From a checkpoint of a small transformer trained on Wikipedia.
Size: 16 layers, 8 heads of 32, MLP 1024 SwiGLU.
Architecture: RMSNorm before each block, rotary positions, no biases in attention or MLP, untied embeddings.
Training: 496M tokens, 1891 steps.
Each number is 500 + 50 x the weight over its row's rms, rounded and kept within 0 to 999. Layers, rows and columns count from 0. Numbers have three digits each. The size before them is the row's rms in percent of the matrix's.

# layer 9 attention output (transposed), 256x256, rms 0.112, rows 221-238, columns 0-63
124:467449495433491438549439486482430418529444522614538546548467529391446568488489480538602393532487566484471496562459540480508510511473495483469502415557425452535462459564479410488514491492475616
133:542393529502506531524500474486561466585479584588496524468537450598511509445460571503480511505471516491455599490536516550461495521520519496528575550515485430478497477472496417545533529438560478
114:492474557535566582507563486524376523598495440481505501493504543510535507411479515517580411484616542453524430528442475495599579558509516511425541483523554455431639485426413438514454568573410520
095:508499462427508534489613424472471516365383439503481462536480455540531551445498524456452465460507577516484521436508481404530515435610492496526467502618538504467436478430550613448532575428464513
096:468519590516449512545487475507432517467483536465516473484524441476538526514532404593477466373525450517470451532553518582431525560479457460543517454476493531524473476484483475469426533552480447
093:460465546535474489538512544512569460462590476526601561499462495605513566524580458535432508559376506484479541477498548544480458585529459456518452439485470471528462514479400522526455426538479574
091:524531558498520442532528560519529642489511506502511518369491465465503473516594429549541458494488539487403376534451477523503509480481421436548549452481498516454502559561501452479582531609518516
094:453489382406503487523500528413493528465494442483501593520502558497555479461512433590440587489466564442517526439401553485468625448562459506497483474515551514486524531390471588451510575496521514
096:445492452529555525434538499493509419392534457531466524448530528466498456490534516521489461528421475477407509494484473433384520490477488479511423432489504516557499475478536341457481557510513466
084:580522427435510597419492456433570523545458498508492542590577550521533494451530603477549526468610548474634468522465474612398505475532527577619550500386548528511492523449445502467516469459444476
088:520416436464558500510391466584516397449458578413551541506563409436530497562434574540433519578561453530494447514528484508473459550510477543468494396540490556527481479595484464456514465511454523
093:400471526619498546490549463590532484488568485419440484537480505396471492438436569606517492458459398467534536584474504559455487424449529492465572533424474491536506479509457398537456513538444468
087:411535514471441455377504442460437506456413438471546454469487424551491578477481498433510556525563450479486566421483499505459516481464517507573574520459456487478449490524481406475534496528494540
094:470373601566484521418539501494517469412468632607432438523461449431487491463494418471499500524528535595509448459512559508485505523516518544478523476472503533625460490536480571530490505461477532
094:475514532504517472508456466478522495557544552515429480341519492482486614520507546462597485483445514544610545580513402510473443451467509547431425497529547566537495553396577462571494484511597506
092:407548488518508542535545499623554403523433454509522457566468536368527500527476559529539549498479530472530558498480524546552443502493436452515625484502539436518487473416482534536517532538471532
087:402499547428480447535446489396507462539462489514522341423518559504446542495388580552486533464461509432568528451474541423535504557516509489494496491422487503481533479594521495548510614455495618
093:465433412447511537486518590473417444418487510499410471541578380456499427475476438516471512480427475549479540520563450447487474562505525534435517447489589525520554445496513478556575511481540388
# layer 9 attention value, 256x256, rms 0.119, rows 222-239, columns 0-63
120:493434512431510492599508388533389485489505483498569532494550506509411531467478505514486534526557561511507551471485399548507564475464481571515559524632516452493554544454480449422492483450517541
101:578498559439591515482463564568497446512456527428577493583482510521539616561542496526534519568541429557509509507506475497427474411500559453453519425405428552641563509463516556525540516452492527
096:382438463509492485452479503540558448542473519492401472490481498549550483510538399501503482463391503532455540461435495496382469559403484555514519549439468537501488482488511485529426485527489497
099:531499546453583433496473444505548477500543488506541611579527535468481458441541432505516537555575517528533498593454556434630544531464517480577395559389404566517510600518510547542491426396553469
094:525407502481532550496481562538520518539516466535519483563541513479506466443461518566451469487549513490457543513602507500531590526432599523521402570538496568517536478447495414569561514501595533
098:420479598519581546485475494514431497544545524449551547568453442422502542512407636505590504520495471457545523559555444526455470479449539491493540483444413540485510424491473508547381535464579517
091:623477453566490511376568498493508466469457465462496575409508488490374493451520551438573540498368441427516454390535521599491508509476512517515479526463446550485456587491472514453505465559631513
095:548520524636520514562452452499507472513529517513482387447521552464542570523606537564400506477512507522508551563501429489437477531463534617478497565491496570440483481552508529557529485577451459
089:454492487422481544533463509477473412441555526486452464421524508531495462517455499486447565454547503473422478464547400494412555564485525410457532519481417447536472592422416481464565469536417544
092:459507457497469568495497524445534549459453492484517538397474491499574451567481507386573392476467583573551547507579444540550502494522602515510556523517476521504495545424486499518620471468608440
095:500478438476469473400423521513515442545503504518542532465571522561536400530523541557539483571554454506515536529531520503487531553507563445470489587505586519481568490391562539472493471513433582
090:470436558454472448603454479423503497565495497511461532481517511491562497583488461510533502479515473559509398466526492399530452391503460534442485493513607416454484449451603491553547558545584501
097:424599472506481471532486444591508444427528565438492586533609484556562559392529450443478510434471470458488571521467565503633509560511400437456468509540508557470515473542524529405507518532468509
093:464445474418481533492521652506384554525459482485528450504512408534461498475463532443448507472475439524549445422533428521501488468482438442471514482598504430411379527518479553506498490464484477
098:515599511499518509577452497386520539477485460489473401468535481437512499403523381500514496584586554451564505496527509434541453445495437509485493563510470615416502477464479606463473516497517475
089:581500500548589538525457488565467505451531441502464514517460493486563654468543462474548539471521485412476496397509447486583446496540522449538463555451516410444452450425484422454574412549477520
096:555581552539438557437534418515498650427519424426423593572465494510490545472476509514485500491478458495452514447451642540559523514492471549373581481597543459518467461578466517490550443549384525
097:402453480444613486458476509581476509453502557556601521515517520591532565434381521523450489460433497447497394413448508535532468457478505535511419441516472446484448577465498520502573536467416590
# layer 9 attention query, 256x256, rms 0.0921, rows 224-255, columns 0-63
085:485440418523451552523550521506388522485533409477560439499523443493509529467451590428511556503569608541433496469507582555555500445521514506423430491437450401480500417515481580513504548463480558
087:492466521480556512489481587564545483530537600495456479530447458501504440502485541581473511374468493571550551491451511453532539473461461500573561385567437413615422469539532508490526607486536522
094:466372391524507572480528546559527521592437546517451446541400523545463522493566464488488448467559530501467554502405476481475497444515506420506580538469606435526481441440492499483476558445578513
086:489551522524508505448521509498464543521530519429602531573454538419523493532539552478484574553533497475553493448538561626504480449493555507460463553457397509556513497545581511490435520586459477
107:484403557447490491535525470448475538511540535545514417397654462467542462594433573468451449481415528492512473577475480468472444501538461569499478421554496499550468466536515489403461569591580549
093:582445529523481521518520559459516480510578552498510583587496569480416574482486612538559496461521503477483490550483447545533482426593470502559548385531529499479576552443568537428532533573488441
113:528498450461471488528415488510501490448525592504503413452466495484403499543511542524471473554558526473523459521478452559552571404548572460441455472493455507438526488546465562517587532423463567
100:544506487497526454511508431449538521513511483514481378520440435555522548453487520529535506499607577556388503500566469509466529527439435535419551568535432447510559503448382497428526576484558458
115:498532563546436461483494438492537557515440581501436450420476497429466573391465529517451562459444460526496497555439450519491476571529455532519521384518496462476436500410513516493429551535562496
109:429531498528542587537477511438475596484556578451584441618537482482509554508413537500560432543414496560402412559509584507486482500469528442474484512425540470437452421518468533504505480580538472
116:512382448486545516553517502461547535504439562499519475506497664532505504513536512528495495475449525464367468575513515509552517437429485551562474589498458434438582460541426497559428606513453504
111:487501469416458438530565516636562514416502557570521543464474469467472498521389421477429540425521504506418448513551532543430565409522422462498482509618526506443487598531528508512452479509484533
109:449540536583490514567499450461505477397475504559493565481610516492524462455455596450511566402546490418578526381572474510520441536625498520488478523546469560559445601432424546529555496586483543
087:518423460469524556412564558558424534480461542484400452481483489540439506518509447450468519589519502576500445593475591496545595449504499488518459481502547470436565356533506498453470581417536491
077:515491437456569448442577471471549504408481566519475586468585492510450543617482493476476503531478502450432511534548498519541491474581528474490463589436488543469593395545496465576506528614525457
101:507463446478501492575423434426550442444581424495517510483461453471482475395577561461528536487489501488546545473514510517440374363589562447501478620533439561466540540557410527558604432580439440
093:539472495526562578524506502526408547516515491496505407554441457525475527505493427512635619514524511509500451482429442512490479558478458471520537551513395402491402476557505548415502554390518491
108:475555499447480463501537433467542493524505471456539447418444498489540505564480455605452462525416397534512545561472527407510557622533480541541564488558488487491506446499439476464405446489596553
114:411510573545479525519581500504497477480481465512418475522505584454464544503535439561538423496577473503513487530514482512539433483510499434503432526488487472520513572464438520528431502457517485
117:486574571500454508433464527556491529573483545498478554528565395554379534560522476454378503439414521549496491517501534512465454628483500503557468421485482448419517589483487432573463500486554433
114:491481590519486565537481488417492530563440413553506488504440446466511545459528463489510472545462501378470458463515528455521479524588566531503470537415395526448484542433443555520530407461474497
112:551513611469551461553571565559459549483569486556549565559480455481524591523543505527562452531564543432441548628464495609490486456579468558580551478526504464467488536441523479494455457449530485
121:544460483479429503553486442435520442509480589473525487555472475448376404457427499463446558495475410549521528520453422544545409521460560492512484439459539521525577509517512426510545490533416436
113:465524590457480455571478505470458606485491500585527559518479550509527582545433484468531554477501470479548513558523454524531476497501465530460530527497455554619566377531558535490530464516490550
118:464468465507482472498465478566501483457489557461521531465418443540572444621423481427529494497409462468506508410507539530460505391471472539508461480577484482511612500559510538491497456528496511
111:517454521525539462460502530533490540476404537479367523511440553537494589421448580412476477463456488514352540481498488507471523555631532584555590456535539510414457492415520528533522497461533444
112:491505397471533475429526430447471463498455497545526459496501537542491541493470487499404492499489578431377454513538454479502506483442430516472467494514473478570523422455418615489551593491583477
117:545563488557498386542509418560536503533525491500532438516487504494536527509498549478566589584504516531535405447457553498500528524496471480473474577435368450602521406466486480448513499559304436
103:508403550496447481480437545474426375427524589444473499570563494551409519573534502526530497465539479513524589589538488529540584403549454538508467448547515520429415472486521457491592492520565436
118:498606495505490563540511391452511496451462418491523527563532513536565460443472564485522561565500489461553542478569495462533461483438504544510556511602435479469456547526452554452540425514417545
116:495501458507464447578473453444528463515463524477403576491534466467488588469541432541502495610489449468437561464403513548488475502462417472485418613399623549528491504514419439523488437493492529
117:440537434561476471525437477575476401406451586537466483447550539548428469473599509536481429450508472507457495378495418497510475536473463553591557564493543506479557490487519474533503430452501569
# layer 9 attention key, 256x256, rms 0.0919, rows 224-255, columns 0-63
086:578585534458490458539444414448627515553527535430464437577422433442431467504571512550446494460436397449464543546457554496459603533481505464583509537496572522501493499532495437560421406496511421
088:429474493542481502519442496426559468495503546471591510405537442502467482491482506468497572532486504512464515571586527468525510497451566484493591569448461399528508553561561504575488448514476602
086:470543538581503427486424525388506462420527560434485492422482415509441494508487532560495553476499464481567492477561432545450444560502479521572432533523387531505495465452600494523546475499465476
098:510477439419548536436485465550484498477507544516453499510472527515500522479537487443486484425515532571569518462470542551524465452490540515531522513593598508509594499401548461439498528516515451
093:513485493452474499540573487461479450557485486468534541521510442522486597506511423540494652533528543586520583516454492477484495537538528499373505581514416478483424566483445459448533486512493468
138:471498542493445490495463535466551490525537524401503500553515476545439453535547474516428540493475412473468523560492461380482572548499553475521578460503493512504410496530481520554485453460594547
126:467541456588485585592441550499413397614544524442587549486486389579446486465558460517426469540516496522496470504479488462475597544553641494469469486490499475461436535555519584503403404522497445
104:477506489552528542490510480534515527480547504469487519501409513474503481462484489488433446473533487486524556481448538577443486515457502490532467478509500470548515502508537497498519514476461486
120:451542419403509522495545507462624474532531513502568438589489437604541458499460475435540520450444517457505428453537529442525555480424454514602571452486471483405483495506499479543522526527488520
107:534554513499413498518399477521521500463493556513450551512451466540440447479530553523508583555370444549525572448481423500482527523496498423581489479544455467610541495429499416465544515501555433
113:545611521459450550442461481409472542492568407614564476464419467475515594505378530448534501499446490472548607422494465483535478508414560566520562471470528494513510439507449496490520448472473535
110:514487473507509461444485516549500484444487518467542513585503494516558570454574476465537484537469583566585544524503481488471454496582546423447466488393497552490487440463459510529430476543486508
091:483427423451523499472538563534447446402449473489437464531495458464518588493528535440535551561509441511537442501468512546460469523502498533557380462531489562465558496487536488528556546400485462
074:434502493503499493442461575446552504525611517425518474447439440543490469522483550518470511511478470408546451508506469480458498533436555423562493516505515468458532551478476555500491436565490511
087:545492482433572529478546461566395506504550425521463511510523588427545539470586501465571457584509546470500479510434433551517489465512456484506412495575600472487581481470475520488484511457494432
073:547553476526518446560558445626476515492606498463429509506488522503569489481541456499482398481458571506524561447421622557525553526493536505518491407499460503521535480475618542472549473485514467
111:441441492442456570546471570479595517489541589481479582496516430495502476488461531439470560493464420429494462468435533491495543544509594411533614485593459407535547509522551521516544501600555487
069:453499576530509470534481557489560525488390587463487421429522454564452500532520545548548590559497520484412489490566481452480457487539446598454470545439418591570407458577506530572448460506389533
102:545502495521530454488668444456428454487570456479502398515406404444529502443433505467497532539457452511486516473493477421448594482389444509511503541505444450452485476434543563475481463538559556
107:531554457453487552434507452428549509569504431526509431498483557394440459527468518460567557501597543531411506437406550484514452511501466392511514473510513489524590443436530489471514482489509500
114:461434451528484528492596499415538499516443502523495495451488490405537452470488501452568517495514444486508487500547610505437605487516476470472541534520458526465472414567554476584547550530512515
114:493502570467453509529510448523513379486523561469534495504521562392554486572491408588460475482499409540451481444486467472564591502512510529516526587484554525460443523449412494523457493505551538
121:504558433569505407420440354571554544568490490377511385535535470577603515537443494529514583525532634547466591533465501489533520462531478486509427463508507523410511495480598494577529473480474557
108:547537568486487521528511543439450452439418500507545546525515517548400580525611541506406558570464501558556541524511427460450507520484493585485429627432478495531416526560439494469508494560382445
116:471483619475516467461473521452488497493416570429482522552560504574475544591436512482463473411481502482503578470496443530468522573405449472427530498621496483567465573558486451529478529433515519
110:449485603480560477628518484430470417451459500457559484514566483484501504552502527509435448505619587468567515520519456459487530516579483542484406542528516497478437481474507574501455428540538514
114:531539479475523471544517481412481525499538562517479528453520513433464568470542482503516540529473469460477535529534607500462516492435524542482484505455472561461524520573550524522486410444518563
115:506473472531459581503436511478537497410561489594504535464584500494498492375600510496525546551551599401455471445492521433519485454551567520540513487527515505479510489590512523518508478416482543
106:520493432483492559495471506451552527580476434501518589536367505474550446527493606514439435573560508526475548507447561517510386512528543476490530477472503461575537487511520460522526429577534472
117:508458476464411469574518445456494429520428511500520491433492507495485564500535519494394486638440577526458423498546482442548554484486510494499501488427487513565433412545574545520527465514495548
121:612498533509497478557397524582488492500411608526462546450535426555452552608494504548499408479457550579527563503528589459447450423466486527562561436445600513606448434510501576535531500475472526
115:557560539546544462532467567584475484462563477524498510425535432566507465521484508464604426540554462441494479521430554496465490541515516489466548450575517404547478450484448502525483447423464472